Part of a small language model's weights: MLP 512 bilinear, vocabulary 2048.
Each number is 500 + 25 x the weight over the matrix's rms, rounded and kept within 0 to 999. Layers, rows and columns count from 0. Numbers have three digits each.

# q: layer 5 attention query, 192x192, rms 0.0813, rows 0-64, columns 144-191
# k: layer 5 attention key, 192x192, rms 0.0779, rows 0-63, columns 144-191
# v: layer 5 attention value, 192x192, rms 0.0757, rows 0-63, columns 144-191
# o: layer 5 attention output (transposed), 192x192, rms 0.0718, rows 0-63, columns 144-191
q0:444480575466518476454409477531511481465489469525454475527500502483491552440535516567545410541493425434408541494448517460523474474497543519435483
k0:492494484516518489495517505496510572497480504514542486476503474471549523509566513461445460511451574464508519507500502469524489487414481515535536
q1:445592473483549515453458537629443505412538539507426463554389461477554499516555680473562373530452447494557544384508500519584489479529445491423543
k1:496471530456508519494468502500513499508494494493498497500479535524528500516536477450472497525470477522476513500499484511508499481519510471537466
q2:550485476525481437514508487517469509513509508516551491531487486520467464513541476513527572546426519500510479424532530500447459480540485515477556
k2:502469463514463458486543485516491493505541491479489541558487449520487533463545514528495476467471484516513452473499416521528564494476571492540469
q3:486511522456479474506576477490515501519518509494501528463459519488481552469462496492511473485532526546521505531464469539497541459459461469492499
k3:460508474505498530539430539488565539487470485520488527513493476488467460491509491468496498501487488482487559480532478506513509507470504496512523
q4:480513547522497451514492494512465497502511488493470541483533471495535486500478462525510478471529500505506506525513518528480463482480500511493492
k4:491505512534497493473498490488476512487475503473488445512484487517467454471518500508478483498508537508505551463549494494487500535485509527492489
q5:505516504537477479508513564512484490527478471494485538517546450457498481446499493539498496503463491498496476507473534502479499493471484474489577
k5:458514503502496514478547447535497505445508546516524520480520460452481464515504501527526468515485527493529533484477480536506516536453496519478467
q6:528488463515443490547449445512484505516528514501522542519507495490575486517512493489553540447455508538525471462467542502558514502521534521514470
k6:528501509537475520529506535506499498518510508533487494534491533434543493543469491490481501513485503499496523489503466485509451449472514510515538
q7:511486450486508475528568529503566484494521547457536519519432490487480548492492522487484537505499526451506509439498555482547481549483457506540476
k7:487513501530469517515522460520534542515451512445472554507490487525531462488459504454485530491461517508480485474525526569512500422462508502457528
q8:500498496537545510461430496516555474462434517505490425476456524432502525509478523464533487456537489501525519548514525467509487495500511509474539
k8:516467479513511517546531494535527451512489495474473447519526507508499491491453527514494547483519500531462491555484445539516422506551543479516525
q9:463489481521486542479500539491488505482494499458569500513514510547468503533506508518472516493509516512486523494526527499495491486513524527497506
k9:506468481524523471505499481507510526500552487502455481516488470454504501442520487501526507456498515488499541523462477463505491500504494495530520
q10:548502535506517504428547512515564538476500496493500521521530518529463583516518473534472508514551519501478508513504482516511526464493578476493485
k10:461474492519553476530500494492500548431506539453488472446498444523555496494542512492479432514471513427483510539447498531518475536451487491525547
q11:519506479471521497564532500517554518560508523520508568523500495490467539501532489506496545545461470563482489536445542530461455450558518497505492
k11:536477410480473516482528485452501537477489514496494515508499482465518473486524485499420439513485510468498536495479478474547515513492530508551499
q12:540513551410508497480520483463459499496476511617456514553507532501516484497498493492532487500494508492504493392497528498467480505566501519516536
k12:462473540498485520511480451493456463471488511533544454532550469549524539523505538490493473544466524494510520458521528483519516450486486516451477
q13:483493468515423520504490489514536504495491493462545444489480428502493542443520472490494518474543463473476503455451502503474537519525529487540480
k13:492532456461573460481522463505530554490502488490449494532527541499526466495492501536486536505495506467501477533483470451483476481449514515455503
q14:513502506540499536534549557502486520528467526420549477480513521486490478500514525490503475505517543529499540573476554534508476482476527497485504
k14:524472428529442517477521533475507469445511497499503459485509492492519496482479470507486473475456530530501485577483492479512537504532515504482548
q15:503501539543530505531497500483541498471489536486493501450530523489497470473449540478490522495511528476491462503529475535548508457496509452501490
k15:484497515504502520443473470541504502518475501529512467474449533564473513516518499500502507521498527484489513486514486521474501549515479493481506
q16:491566531489488499547499492565481490509523524514564495569473525435516514534513525517519480507485549629553498495483576504433474460518550467518495
k16:493510505528476523545538520506494518455559504514464505493541436440509500554495501491554507473496564523514516466504510482520527472550439501548544
q17:476497489498525534525546510532513460482443516485499479526524479470514516480494464507449481521521495508487469534508542520510547499487463496488485
k17:498459509492537499520478508470464531509488507476522458481493470505518505517543509482498502474489497463508510537459499463478509522445534464511506
q18:484530472577489518517480527463486503488508486497478486449506490545457505496474507506572505504507511473505491506509563451497490502507481492515531
k18:504514500545485504494480494544479500510506490495508522497494538547462474475521507542493494499518501473506507483501519470488538500466515500527501
q19:484481465482514509528459471502525546490524563426484476511463484572444522439545527498495366505500358470447483534522482470517532499585487454423491
k19:529453526493504503469439491488492479521518484465495476489502518559501476465537481505501487515509461502493493529520509496521520576480563504523467
q20:490467495497491521497573456483419508521536558435517521469488531562496453494485522506504506512492506494499512497566488452515530525516525501550490
k20:488500520515511495514483517489481517511510425475535465489521495528468543484549489475532520483512478492473455481502523532479516556548483461476512
q21:484535504537468527513459484511567472490481465506516523566498533503493501533516532490511474485486461484514469468543506535504528475496510528472507
k21:488473516494470520464514490522512499540494513498500481515491460485491500504535505489506500516525491514499500526465501462492518498498509510507486
q22:527429523453494462494440504504515496498480509553470517518556518514481500532449435500535514523493494511489459527506465518498499536532479497523475
k22:483515485536498532524531493503488450483555532516519506485508463495497492519462530538530519488515492503517484462515522510462517500516465501481508
q23:459480476551475484478477490468569532502473469465509588512521488519525552497453410487515573582536568530505487479502480467543487520487563457520451
k23:488541557558502475482498500513535515520515481481528532488520441475477497533484505538536529539495536551540506475510535566477485467538470511493500
q24:534513498480498490491454505533492516493486473488501470472479484507501463502502510466488479481497524531505500562441513524486502449490526493482498
k24:489477462485471494485535481472539506476483523473549476472504519478551493558510502494480486516492515508490486532477499478502510470550507497518475
q25:504509496475461455527465454528532518503544481487418522531471495514473479483479513518509498498493493522491507484501517481547486538485514495530519
k25:517543508470488465489522504535501464501455520512499551561507508531461497494477500503509542518506526533510520437538493484539515520498499495491463
q26:502529527543494523461546510513514546518524500499503483512496533501484424524505513459494482468525538491481485528548478526477552466467517470500487
k26:484513482447521505526510525448572514488466473518482514412464517543494488458490491489496524465472552409492447542422443461516505503409512522519504
q27:481477487512467489551531497491516497489505503450518516512536519513483501483502517534463526498491522504506514506504511492529506517470543480516498
k27:511473531512516468501496475522461536509490460486492474511499495498512471459511453491483456514503497499492528514497496513499465534487499507502507
q28:499480532551517502473488475532477502503543542517549505535523535500482517489459517505510483545510533471478535516484467484479462461515516481514484
k28:469489503500460471514511496513559533482491493486499508450538512517533517499515513480522515487509452534508432543482502493516496514493522490512526
q29:519497501498516512479531535504502491532501506465496483549573518482562489446533513387470535502466518536522485487519454536507494465497446479489528
k29:533485505447471456578521540498498507436561418615549526463504503497521512486521505545492484464456519477506497501463506480522462471513494536516556
q30:470624448545499558437554582600396506442502501482503490548414424480491561544531625482510494494487532562644481426542467572544560511513451482441569
k30:478449468421495538503455522478469527530500514512484412534556500451534510572505426549422481479444471511461493585489501493434488456548537520538493
q31:534505525515512465521509455478525481502508482497525506537507537532518527537505513517514540554436463493508492499523519510484513475501518497506510
k31:544504507479485511461554522530450523487535515486475533488481451509491478491507494546458484512536512532479490465494487509470530500500531515543482
q32:524497481485475538485490492480503494501494490534520510506503465524480556450499499473511453478446477501500490493519523486503507502538501523532549
k32:464492470483494519499532491510531468491520444467497539500549499494523500493443511540534524513519513494470516500481495504472507494527517514553509
q33:511550491509450447513497547503508478527480502520510483502506529484520514485506510511504511472476536547505520552482478490460520474449532502518496
k33:502516483421452448511498482470542523491514542527507478470510489525505526511543512522497514501460515496504498529455452501507477521486420520506480
q34:403525453564506554477503540550464493527530534452533448548454425501458507538555568475505470504461519482551531467472495494543491510497481508468565
k34:528502505496487488470448503509478490551504463490487497536543507492500506481475436526470475464476476537479491544506505534473513484564547495509476
q35:533512492491501530490483470497509496504495462536441485490502496486511504507484475515500460491546500494486497543500494511519490491517498523514472
k35:518536491499525476490503541489494480472471494522504521555515515483460487515501522536511486477489508503498520481466517486498483493529496531464496
q36:544480500486490528459542473483473468529475522494476485477497487482500535523486469554548537500465477514501491476486484484478488493512476470505516
k36:486526510494457518486538512502499471463487524458510520500488464487520501511472490495506493508478475479502524488522524537483497497548547522488474
q37:469507504562457553535448472486493462498428470476469426514482495536450479578517475480583513490509496515501491473529524467508537485550451484459498
k37:492544491517459498480533522518506519543498509498490526513532498504463502530486528533514538445537517550537530501497512506426546449536475504502492
q38:516492494525487444504440469490535521555525525482504483521537506487497464473488512562520506451401480525514496475465491487494512499498496537493454
k38:535543481494447552486494498538488422572553474534478506468482490539470427491503474524486549440594544542538497551551455529486501499574521506458501
q39:469507489549465502502566534479496531481512514448508505455501517538507476515519548477494486483515534504521521516476499515528517494452526490492506
k39:443463451424535520512476511478545511440502500501475453504551493468546505543493434496433450546419488430416474558489448485476474468551517526499498
q40:569479497491521477505481525503497485509511532496486485475507494472535522493499495534508491479501456499464458472475447504479525538524463512524493
k40:551505497497495520490484502495476503503505509483480492484485522473487462516500504478486508518516457490492469514540469520521534539495474480478537
q41:521491473511506502501480484502474479520520521509515533492495524511496445456495523542506530481506481483488482479501476477507530487523464517511490
k41:530524494478479522511469503481484519538528557535501510526508531511475477533479497482504526474472501505498504528466472529485489482541496469486521
q42:577495481427473497479528442456491532556522486563513486451476475514490477505486461516483511518489582513494501492422522473486538472491499515502499
k42:499546450532540455517493505492465460545483502526581537509505518477575530516510537592510500476552508534530475494521524500526510454493552478474507
q43:513500491561499575546530477493445509526487486495583505538485479469472500527475521527464524523523476504499553495531490505488530494546483466474473
k43:509497502474506538500540505476471505461499508498454511548487508466454520508525512475554506470455501534514486452529497474495557503517457521500526
q44:492479532507492505494477564532428515475438479528459510476450573513511529517497475451545501497525466482518535485493528455475463486501518490503545
k44:498481482536517548524502492505462490501489526516513503534535518482456549490426483510475521492529482513502517512513502507526523512535502494495476
q45:513514462466522501466491480441521509466505486506483502484491479474491493517529525503497479510491480500477491538540496501516490515521504534536450
k45:545462504529483467479489525483435512493478504452489463500490514510526486514545523514509475517485486530492517478483483486508477493486507496507528
q46:485471508477510502488526535463446581510473496457496535481524443521498518474503525471442494503437479502505500496550482520508524512521493475494528
k46:496465494456543489521481485528449517526478431534473487509480554497500513475512484528494480479484467494494474496493495493438528520498508499509527
q47:467455537474523484476516508467520487450532501443490471497534551488533560484505493535483529524490471502496499490507485486464485515447456486509507
k47:498477470513491509532459525562506476511496481492507511500531449552504519495525487473483485509464469501509484513507516525498439516477476490518499
q48:458497474515511457495533468474523485448525518509482527492526489510496435484534527467490556491454502527529501536541505527525493494529452501526478
k48:559489491464532497513478521472507475538549468489498486473449512523505474487493489492510456501475502444458501456485487461507462494518484485548524
q49:478513508486516478471438511475483500516467490523565494521512511468514505519463485510510469483466518480477506509502492486473483503506494533494488
k49:498506518533558507498499470498532443488555460471527479496501463514527511525521519507499530480558509491485463504534514515507493489477521524539513
q50:491533468540476491507495535489505485492518560500483502537477493493472438539524512465509476505506499507519493465541519480496510514460509483535515
k50:501475478502477571498478483518498495525546528482521511498509473494496523504491482536532524497482529487523493499530524483545502500498448530450537
q51:483463497459461532517512514508515482516524505524518484509477552468427441517463497485491487508484506474511514570543538465483508509521501488533537
k51:484502490500497483494561534445513460471528506534527502527541470554467472450488497550550562474613488525503485493509504494516525546506512485474499
q52:457484477520446462521513541508512512501478486489512543508495483580478512539494514506532513503474560502563514518480514473504501515468512506471523
k52:466501475474512534487484489484527527518532522515544515511461484475494557502567491528511512507465502492493575519507515530484512473528509507517483
q53:489479487551514452550498464551451509562467507479471516488521509492429508482461490538557509513458517545537395513552536529522517466507497407517502
k53:471516504515462539469555516532525505532511505452519490483481502534449448510443514518540483452512535517528505471527538545452581537538486513531520
q54:506488499523512480493564550477505511449501455471484497471462529494507535495462513477462473526495489529495509533541526465449492476441519498529475
k54:569461467471507465451502515512485521574523441471505504466481467512525540490471474551477535490510476509479507471508515519528486480536485482492479
q55:483578491478480530481493465493545468464484432565404471495468458536517547452494504534485441498523471501502496512554479532516539483476509503448480
k55:543464450362592480504443528485431590528438545467512463467465595510460522544580500517502454507494556399486528486495512426499465489346458531560488
q56:425538445559556502509562514503467527476516530463501473454433472492507520482485528494485528472515470480543529516482548495510521492477527538585479
k56:500501499486508491494476503489513499501479493469492519503500560525452519558501496507478523511500516500497557447569514454531517546531528483549569
q57:535508454556535518454548613575509541476476469410483550447463550553476593490488529512529508497575499534549488560565445498575592579461513469566520
k57:542526532491520528547499516434469530544563474483487530425452496511467480509482486483519490515494472433489490497486525540473502467504413506516534
q58:498485491487516482501441477475530471506482519542490510481487458472523553492455488494507509490499472500481514475488471494491481472529485496509465
k58:505484510499503560471465489511513492508520499537453502491465552478491450515465514497503551499563486509475500471552471510475482529550495504501484
q59:497512512464482443462499528469503477497475485477472525486479504517503558535485512491553486511481522511505540541489534502515488515495481489509491
k59:464520502519488547515513518500502477509506491548542538473484469509497479540482510540544541523518534532495508485544506495483507508542510507490532
q60:543461495503545505484508444514543484544530482500499507479528531499502432510431399513478595491518550529496455549593459497478466479505508473556476
k60:494514483502506498521554525504513500484534545468495514479502492488481506505457529513525520476516512505532467475495512513474509498505478493475493
q61:543518481474500516485474468526452514490503522501460460520518448462524427462485495497465478525473513542509458523543478533513535525495514523500522
k61:491516501440509489482515479492501487502517492515498491534483477510514467519538510541536481489518537503499523499535485490484479490533537510505478
q62:487442497474467530483499487502547490529499503484463516470481512547463499534538479493527476487468484462497527525513557500480500524522524536491515
k62:556498494487510503506557495478486495545469515454536480453517472482466510478476516570520502480541464498499474563537485504508492517518552502470544
q63:499455553459492501537532525469531517486488485458512487453477505487488457565489504515447496527534496477469506522484482521516536503487470483503530
k63:542495503529572499471472512481464494484468509511477466503476521534552520474508507483522509490509455512504504513517545499469517501475519473432488
v0:513531501440547504537494561506466487483497531517491501488498502505463480508453506541495528483554520480483466474522524497522490468496482479480515
o0:488459517469478465481524501503506477502502509490528486498490483506534487470552536513521469540504469510544498545500487523487498535507513476527478
v1:551499548502501494517519499506495510517481498516526524507460522516502491463514484497501510491526490516486502481521483508519519489495480508522534
o1:469494453462518476461507518498485437512479474497469493529544495478512498516493452520513518501475470506478481491481505503492465509480492479449494
v2:498455464510496493504491521462531511519544491516541506490540472512476502516512458507504489508482518511496506532488493506496495497465530516494482
o2:513529511505502496499479508539463509491472482531477512513505524491504514502494546482513532489494468528502475491539497497499480489530486456522499
v3:510500483492520528537544501495478496482513449526528521530470551515516484479469516534497486458451511494474499511488517507509498511462483503478487
o3:481490500487494501486467497524483492511472496445495467466503498508508517497534552495516497525522467493560466499507507495489499479533472459527539
v4:497494492500488473519514518474491536501504462469500503471507526534449485483508467487470480520503533471501529522499527506503513476504521533504516
o4:514467510493514498483487498495497468500512531549521525550521486493549501503529460502522531485496449561507475465479482512465493514519452466494479
v5:499517512516470522464455462543535528527510509471467481494528468521445486504510504501492528497522477508509436516500498483484513484506549476499543
o5:508497472494523479534542473482507486501516492564473525499491497482532506489492489523474485515466464553471589496499515526496468496471510521472454
v6:488458501489527497490494459505488497515500478513534530479491516511507513489531490523537483518476532496463530492516492526480522519460513499527496
o6:472485529509524496501481562479491520495515508450471462512499514495480504495500447455507507468500434503515485501499513473501471467542490481471500
v7:481498498478525536521518501527504472487507498536521494482484511496513491529494532507473473449443449508496458516469445519474526468507515478492523
o7:501511516498516500468496501482513534543492473464492484524499491505506508493474535496531491531533551499518503518546541497537496518522517516503479
v8:486525514510494478517520524516484488535500495518478503509478531502471527475527545492546489519546525508479509508493509508499523522480465485494531
o8:509491505484472511491520506498495509477511545493513511473529455467541469510500459491470495485482502472500498504512492529512496502488521515502477
v9:510489536528476461492538505506522510494507481476496468448501477507546477519497484495507488498508510491526518541504519476488513498522544537470495
o9:473507496552499530502469508449520453495496522516507525529477512508491503508510521482490510527466461551481500492461441514511504526496476520536532
v10:556482490521526491481465532474511516527544525501504490486524461469445495514518485540474494513487516515500501555519496499496526459490544521513515
o10:473497528487492488505504459501460518497482489542453488522484519523537513530490493467527536506470428548477519483464516509477484484524461479492477
v11:500503530453462504466476473512491529524445482470496475490557490507431522533504497493477518433511501480513494521496483461467482455501550522518489
o11:488492488514508527514504486457528495486517502531489507501452493506545492460500513525531451558447467579507536479492479536529513540506503535480494
v12:478490486502516454533505494512491522484532463494517509482495540477437476492497471527501500528504536489499535521467515506513493475486477489528538
o12:556494523478500545465503520487502503513497527502473523535512481518542494495485452499505480449513491527501462452519481506470511502526507497464484
v13:503524507523524485501441500473478469516524481486497536526460540468525496511543506497518535540486453529482538459516485499487520481464484469522530
o13:515477481493530496495519490518501526483474522516464479467567485492461506496461419487494510445538568438459470501508539468507477511498497513457513
v14:499464512538501511521521508524457510549528511491529470504480486509464495510528459461503476510496509487510557513498510503490546514515528478473508
o14:508508499477503503519473505485522501460487482550486532527500538472535505509521404534507493481521506545476441496548516461514471516523463512478519
v15:496455465509444499497531531525476531515490550487509517484531519549485451503519475526471497508547530516501487547496497506532509508501569496549516
o15:488520522508536497508459493470525493480533471514513517517489476477519493493439501497498502507440448505526474464479477500466508474488469478489495
v16:517511477501545516483452476498489490498487477490515498550483487482492540473505528519499510546519465513461462475559424511491506499565512495535501
o16:505509499468493487507556517530489502503514509522483470467544509480484516509493479478486494500512548469472521512457571475509444497444518500477480
v17:518507531511530458515507478463493504490510482540518496504496442505528499445469497510494483476505514507486511503486547508482482500521500497448511
o17:517506501504497509484512539501463495524499526473504517487489560508461513549520548484546487501504476493520504505514475491544518540532498491519479
v18:510502495494483491492503541531478475445504512502506503484501464530507484503465531515510482456506500505498456486539538522561512508499484479518508
o18:482495523542504497482487509454503512514516506446534468496512536497497489506524571509488535544459494492535537540474473511454493475486509519523478
v19:516484540506476496512526503532521477522506463545532550525492496498517515506498532499550472521489499500486503494557525481448471565499488472510460
o19:453505458513520508472485495494482485480495524449491447477500535476494499472505515513466492496518518473502444493482472457532470469511544499501550
v20:503511460548556465515533517463529486476491504486526471494480546490442476492533501511499493499482488491518542572447498518489536473503486533491512
o20:512501552485458512486509498537458506515474504541476512507538486507567530524502521483513511476483477546496455460514483501511513551518499483486506
v21:493501524490566527526466514485525469504530510540508530523507532486456470486488535507521480427469512494512463542476530464472508458505510492485516
o21:533516471455478485462517483527483524496482489524492456513518477484533516506500581495541505522505488532504532475540467529524480514521527519502484
v22:471530469497503501513480532512494505493495526497528503487537516546486498515476501503506504431512534498493468463524516440498494514468449531495494
o22:527494495486479466497508477546483507483534473538501455498455499508504507454531556495508464590480452522498531538525501529512469487506535492511489
v23:489506481497522510480490492457480479516538517486502531482457536488533493525575520536511510519488495494466540462565491522502488477518461498557470
o23:522451491497521445545483519551477509511471474499484463479563501501469505428458483463476521482517473521491460543514557450480472507443531482478506
v24:490498510505478548483486502495478463486462467505474486495506486525546513489456530508471524434502503474473469492518500474493437527549532452536487
o24:489522491514489468508460476513547505496522485471493494489499500459485512499496572486493448548497514539525520537475494515533529481465503555480497
v25:511533474511532488494477505472521516471483518485508472477481505505532472473424505521444502454463483489519440467481496481498532460509488497477543
o25:495472540501501496492544489546506490538522488492489504473518516555467519511540598470509516528536473537528585547507502531511476503499513504511457
v26:485502524445477495510531529494475478517457530495493506536523485491501531526465500477497516488522489503492504494493564500476486507531480468530514
o26:515506489536468482526516474498542494530513468511502532464479479495478428480524516521501510469460569529517520524507439536476530505461521556465493
v27:494490473470507486506481491505440481492521508484514522484541520518513525543527531496533481494504519496517508468507532509492523508479460518463496
o27:477464543528530520493514542477523513494485534496536485505449503524478456462494459492496516502482492490496480526518473495504492492503523494542489
v28:487496573489494470489475526474504506502500476502499514479556492499506516498469481487479531474525526512502514476506522481494443467508512512521513
o28:535489465506497537495487476498495497500508521499500507508485515514479474458517525519538479539455446539488528500496418519502545520516500502497478
v29:518492463515540488522463492504501490493501456477495498490537493499495489480504476557491511509467499478474480512521479502480486480482523513495478
o29:449497515538508507492479496485499506497492499499474493505493504506504518477522492467505463526518459516507507505480525483485513520523468479507540
v30:468543522483486540516542492547492485499486524482457519503466482483477476487501526463520487535524476499513514484505508531522487498493438501508535
o30:522477507543501482501515531455534502505508476475524502461501498525535497499529477504458504494490513489496512534485513509494518504496532512512486
v31:492496480462549522490445500515520495503495497481493505517522468463509512540502497511525503492463485520501489493474509524478480450513481487504511
o31:505509507509487540516545475511502534503480497541526494525490489511503497471474495511487509485529554465475529481516509486508529524491543539499487
v32:523484454486551500500501457459491510479507478503501496492479530495529481485495512519494499520505482475439487510525450505529505524517489495509519
o32:506505516494506475464497513558473500521477517493461458484563489472479526525468466464508504475537501483498473485478543488483467468454504475484490
v33:516475486512478482520523528521497517507531518507506502504476517529476442440491493527498512503506540510482473510500483496532543488434490539478530
o33:549499505487521491478491479498470467475514510501510495503527482510526523517510493502513495513436425538493495482480517501467433474555484458511474
v34:509524492495518492493469547467505512520445509482503467470521532508424506532489487505475520500511474504501467514514505455467541456497513553503526
o34:526492468460479486489548462549509486499534506595494487542518468497555491475502546504528524519464492520468539476482479548506464541494501481514462
v35:490490481527509486481457483414528505461480457485557537510519502553526536499523494499509495511411492521481459511500537488471536509514482491495490
o35:514526485479513520517538506594461500508491539572484463534539539464479520523447581489501521488547472424472511455505471533509441490526532483494482
v36:519504515505457484491487474527507523546460518495521497487488489547500513503474491482490504506463483501480488472518464491505548537489514475472516
o36:499519525489567475498518516518493461484541481504497494501519500460491519522470441522519489496517500520496519504478535522514453472498511546480448
v37:529506529511473460508534504452527506506505482500478501514514553490516468508480517499497510456552509498516475529491502505505501494507504502519511
o37:499490477482517489469479467515472479527487522501487504485483465506520511510505472514508495513447518507475500446505454491520510508466494500461525
v38:493504532474498471512552504541485539503524493505498540501510513468505466481532463483493487521505488486483501485494500489542510481483490509486541
o38:512511453513515521479463520480501461492476472484493495515538503497501516490480436549510493480525470456488496494490521505452504527491479451517499
v39:484508461563557498487507540482524497505556518482512499504501546502502483512521521526512517545516473510481524524504516532503543486519466490531502
o39:560501494443453463520476480563469495482472504565464485519518479451490488486457512489488545468518530480494476496513484449477455509478535479465510
v40:473467513524544527511510516480525490481498500495520451510511473492484461542511471497478494501499497490507507528479484470464478485528527520498471
o40:516495487489490502509479478508487510521498479534485524514496530517499526481520516492526492516498482566494489488524496498534520533503504499520511
v41:510513482538495477510477459498519496505506445538472492510479570546480502476505531536487522517496505520472491476493509529509537512496513500470509
o41:500503492487500533486521502496478487475491545494475489490549445470523494519510447503497477471476469489515516502503503496499468493471498490514524
v42:554484517487495498490477508494503510472508426525480469485489477485534543491471515505508462473510527500508467544508529507503511461531500515458508
o42:474516491531504557466525514477504497519498568451525519553510473502487485526513527506514494512501507497493519456462516509508522524482504480518511
v43:557480493519460472555497517502467479514494522515520483487521517561454450502495484463498478455473526495502533541482536466467475523510503520467485
o43:478504502480523501453450462492514534489514480537530516514472515476541520511510503506545488514451484573483463454501465498529532478536473524492505
v44:518479497517495473496518525475494536490512471493516496464547504486490496495489464462489509499483519510521477535447497502504532500498528482508518
o44:494501490493485542502465475500507465497505512515513510535471520529508483505492499543494492494515476492508482477517477513481504503551485494487522
v45:510514542474479491485475504564474473552510573532469484536489460491476476468545532500505506485555497501484469456532538476492490485502499486525521
o45:491494502484503485510497510495530534488524450465469520445489514489500486484488538511516496511430491578508535549500521511494538481502509537449441
v46:467473570472484485486465497545486512534503535506477533489515487495512502500503479477484496483467499494501445495495456510528515485467529495489538
o46:544514465511513536535513506485517500489509459455507462507509502541452485478499487523508475546499467512497505508478552531475472466564480485499439
v47:483449521501491488498500522537479500533516494505501505468525454501499459529507458497466513536495497493497527489522554470494504519467499485529486
o47:503513489493506519519469471481535514478512464507469510541498526495499510458495474518500484491502473508487490493481459504472491475513515502484510
v48:493503560517444441495507482480531519484475422506535530469486517499537527521496484465494503527511517520504521496477490505509512531505510501485533
o48:494487493513565501489505544481495442509485573475478515516528507512481486503485509531491499484514434504490494482507484508528450480498538512506470
v49:467495517468488491486470475515520473524443510494479481512512477485476466511495488484526496518528515504485484463568537480483439544457537507495480
o49:528514492543506469525508526495518509516539458534488521483499491470494496481526506488525482502453472531476501543468468500486535468507503529509490
v50:504460478505489499517502503507488534481493479496535498453532498530533508549526461514503479537474502512504497509492586493489511547454522496499496
o50:468493529512522497479483505499530487514510541518480519551440542504477491506484511485465533451496460493520509480486421498461532473536466485489485
v51:500467470522517544518521488481510528491498495516540528526520500544471477497499472546471513506467537490480464534496476459491521492484556525500499
o51:503496509468506508494495476523472478489494521504467465514505523476523524505508491497548460507514466496527515472502521514505460496519458464517515
v52:498507473496492527538489516470524465476496463505512470469551503455475487550488500540505529447519503508524455515508553481473469511494551505483443
o52:457486539536495493489497466525498500488496538490494499521445493490538502462546587518511490547491483549507562523533441512512537535490484526542537
v53:474536513496465494543470498546529476499511464505492536530532482501469492508512519485515527486531497518499470519525534497492504499506498524466515
o53:491506469552513491486516527493498491490484541503502506516454495480528484491498507552521480518451531476510549496503482495486483514490529483473475
v54:524487505478517459503479548488467495545527501518482461476499457506463488508496526483513512478496540526524498485479496486498495454523515497510512
o54:499494507483456508483509471486522542464518521520523535481525484465542530486503554496472481527458485520485524525531507501508495515483517539515451
v55:460522485523536508494484508484492495466482497496494530498484485526537499447494497489513526469513498531510497466495556488494536501483488504490557
o55:501494502510496510506550513485514490506498518502497503520480512512449483537543490510496510505506519472514531531516450524497485507496468521490518
v56:520470522477467505487517472486466501525510480523493567493560502489494522515523523528489495519477530503461507514542469525514444494522518516514479
o56:483501486520531529503454516494521484479505526455506470499474495507493482470463447508525497485493487484500493469470513481484539461489473494497525
v57:475506515505512507510530516521475503493552530509490464491457469522524467504512505462526464490501501496539525482483526506498522492489475483501524
o57:512501498504491499521514503460527520493475481507531541507508510505502500501512487499476504499520526503488483516526494495502496514502531528518502
v58:516522462548531463513520526519506520537522455452510543531500543497469484467516530514540453562464516505503507494518558536498520495471482510518536
o58:506471514500471547518510505516496493470503519544507491486502466481557517496521486499455544474516453492493516501493507481464462498508510498513476
v59:502495494497513497483483485457547525475505512518497503496468468550499507485520488547469518527528520474490485482519505509517510511516507472510487
o59:498490503497510485499522516516474484466488538488481511513546520479480509524489455490505485449518464519547505493511507505470498459492497517453519
v60:488523495494545518527499511508542504448512515496505527472504509456491506441506493519483486484487480495496491521514500502486468447494470474519515
o60:496520471514498496471510545543508478540487454517492487540507498534488492543495520494514525491530532478510509506492489515485549542528493489439500
v61:482503504464489522505507525484473488503512497531457435500459510483527501489470524482509497454491467502520506483516498489460467512529474488459509
o61:491500494517481494504490455508532532516485489484521539465500484513486492525525548486485491524527548527475492537499479503553517480485511553538484
v62:503514520457513487466510495528485512508488535504494538524519549501524472499435540500513506506522506491493440437499478535496491502486477485508522
o62:536490470505511476523518509531505490506519480480520459472468473516471518486530534491477484489488510487521540533505541478498474473495548496511476
v63:505484509457498501492509530530492503527521559522491422505533503533452454498501487525524509440537502514539446508523518472459464496533508494466500
o63:518492483482441467516498476498509511496511464515507527483413507501527509501526537500508508551435489592496537520513481513525531493493486514491498
q64:485531478541541507519505477499474495524479520538524474500492538499509487457478536488505505439496538473466493475485476497544509488512464534478477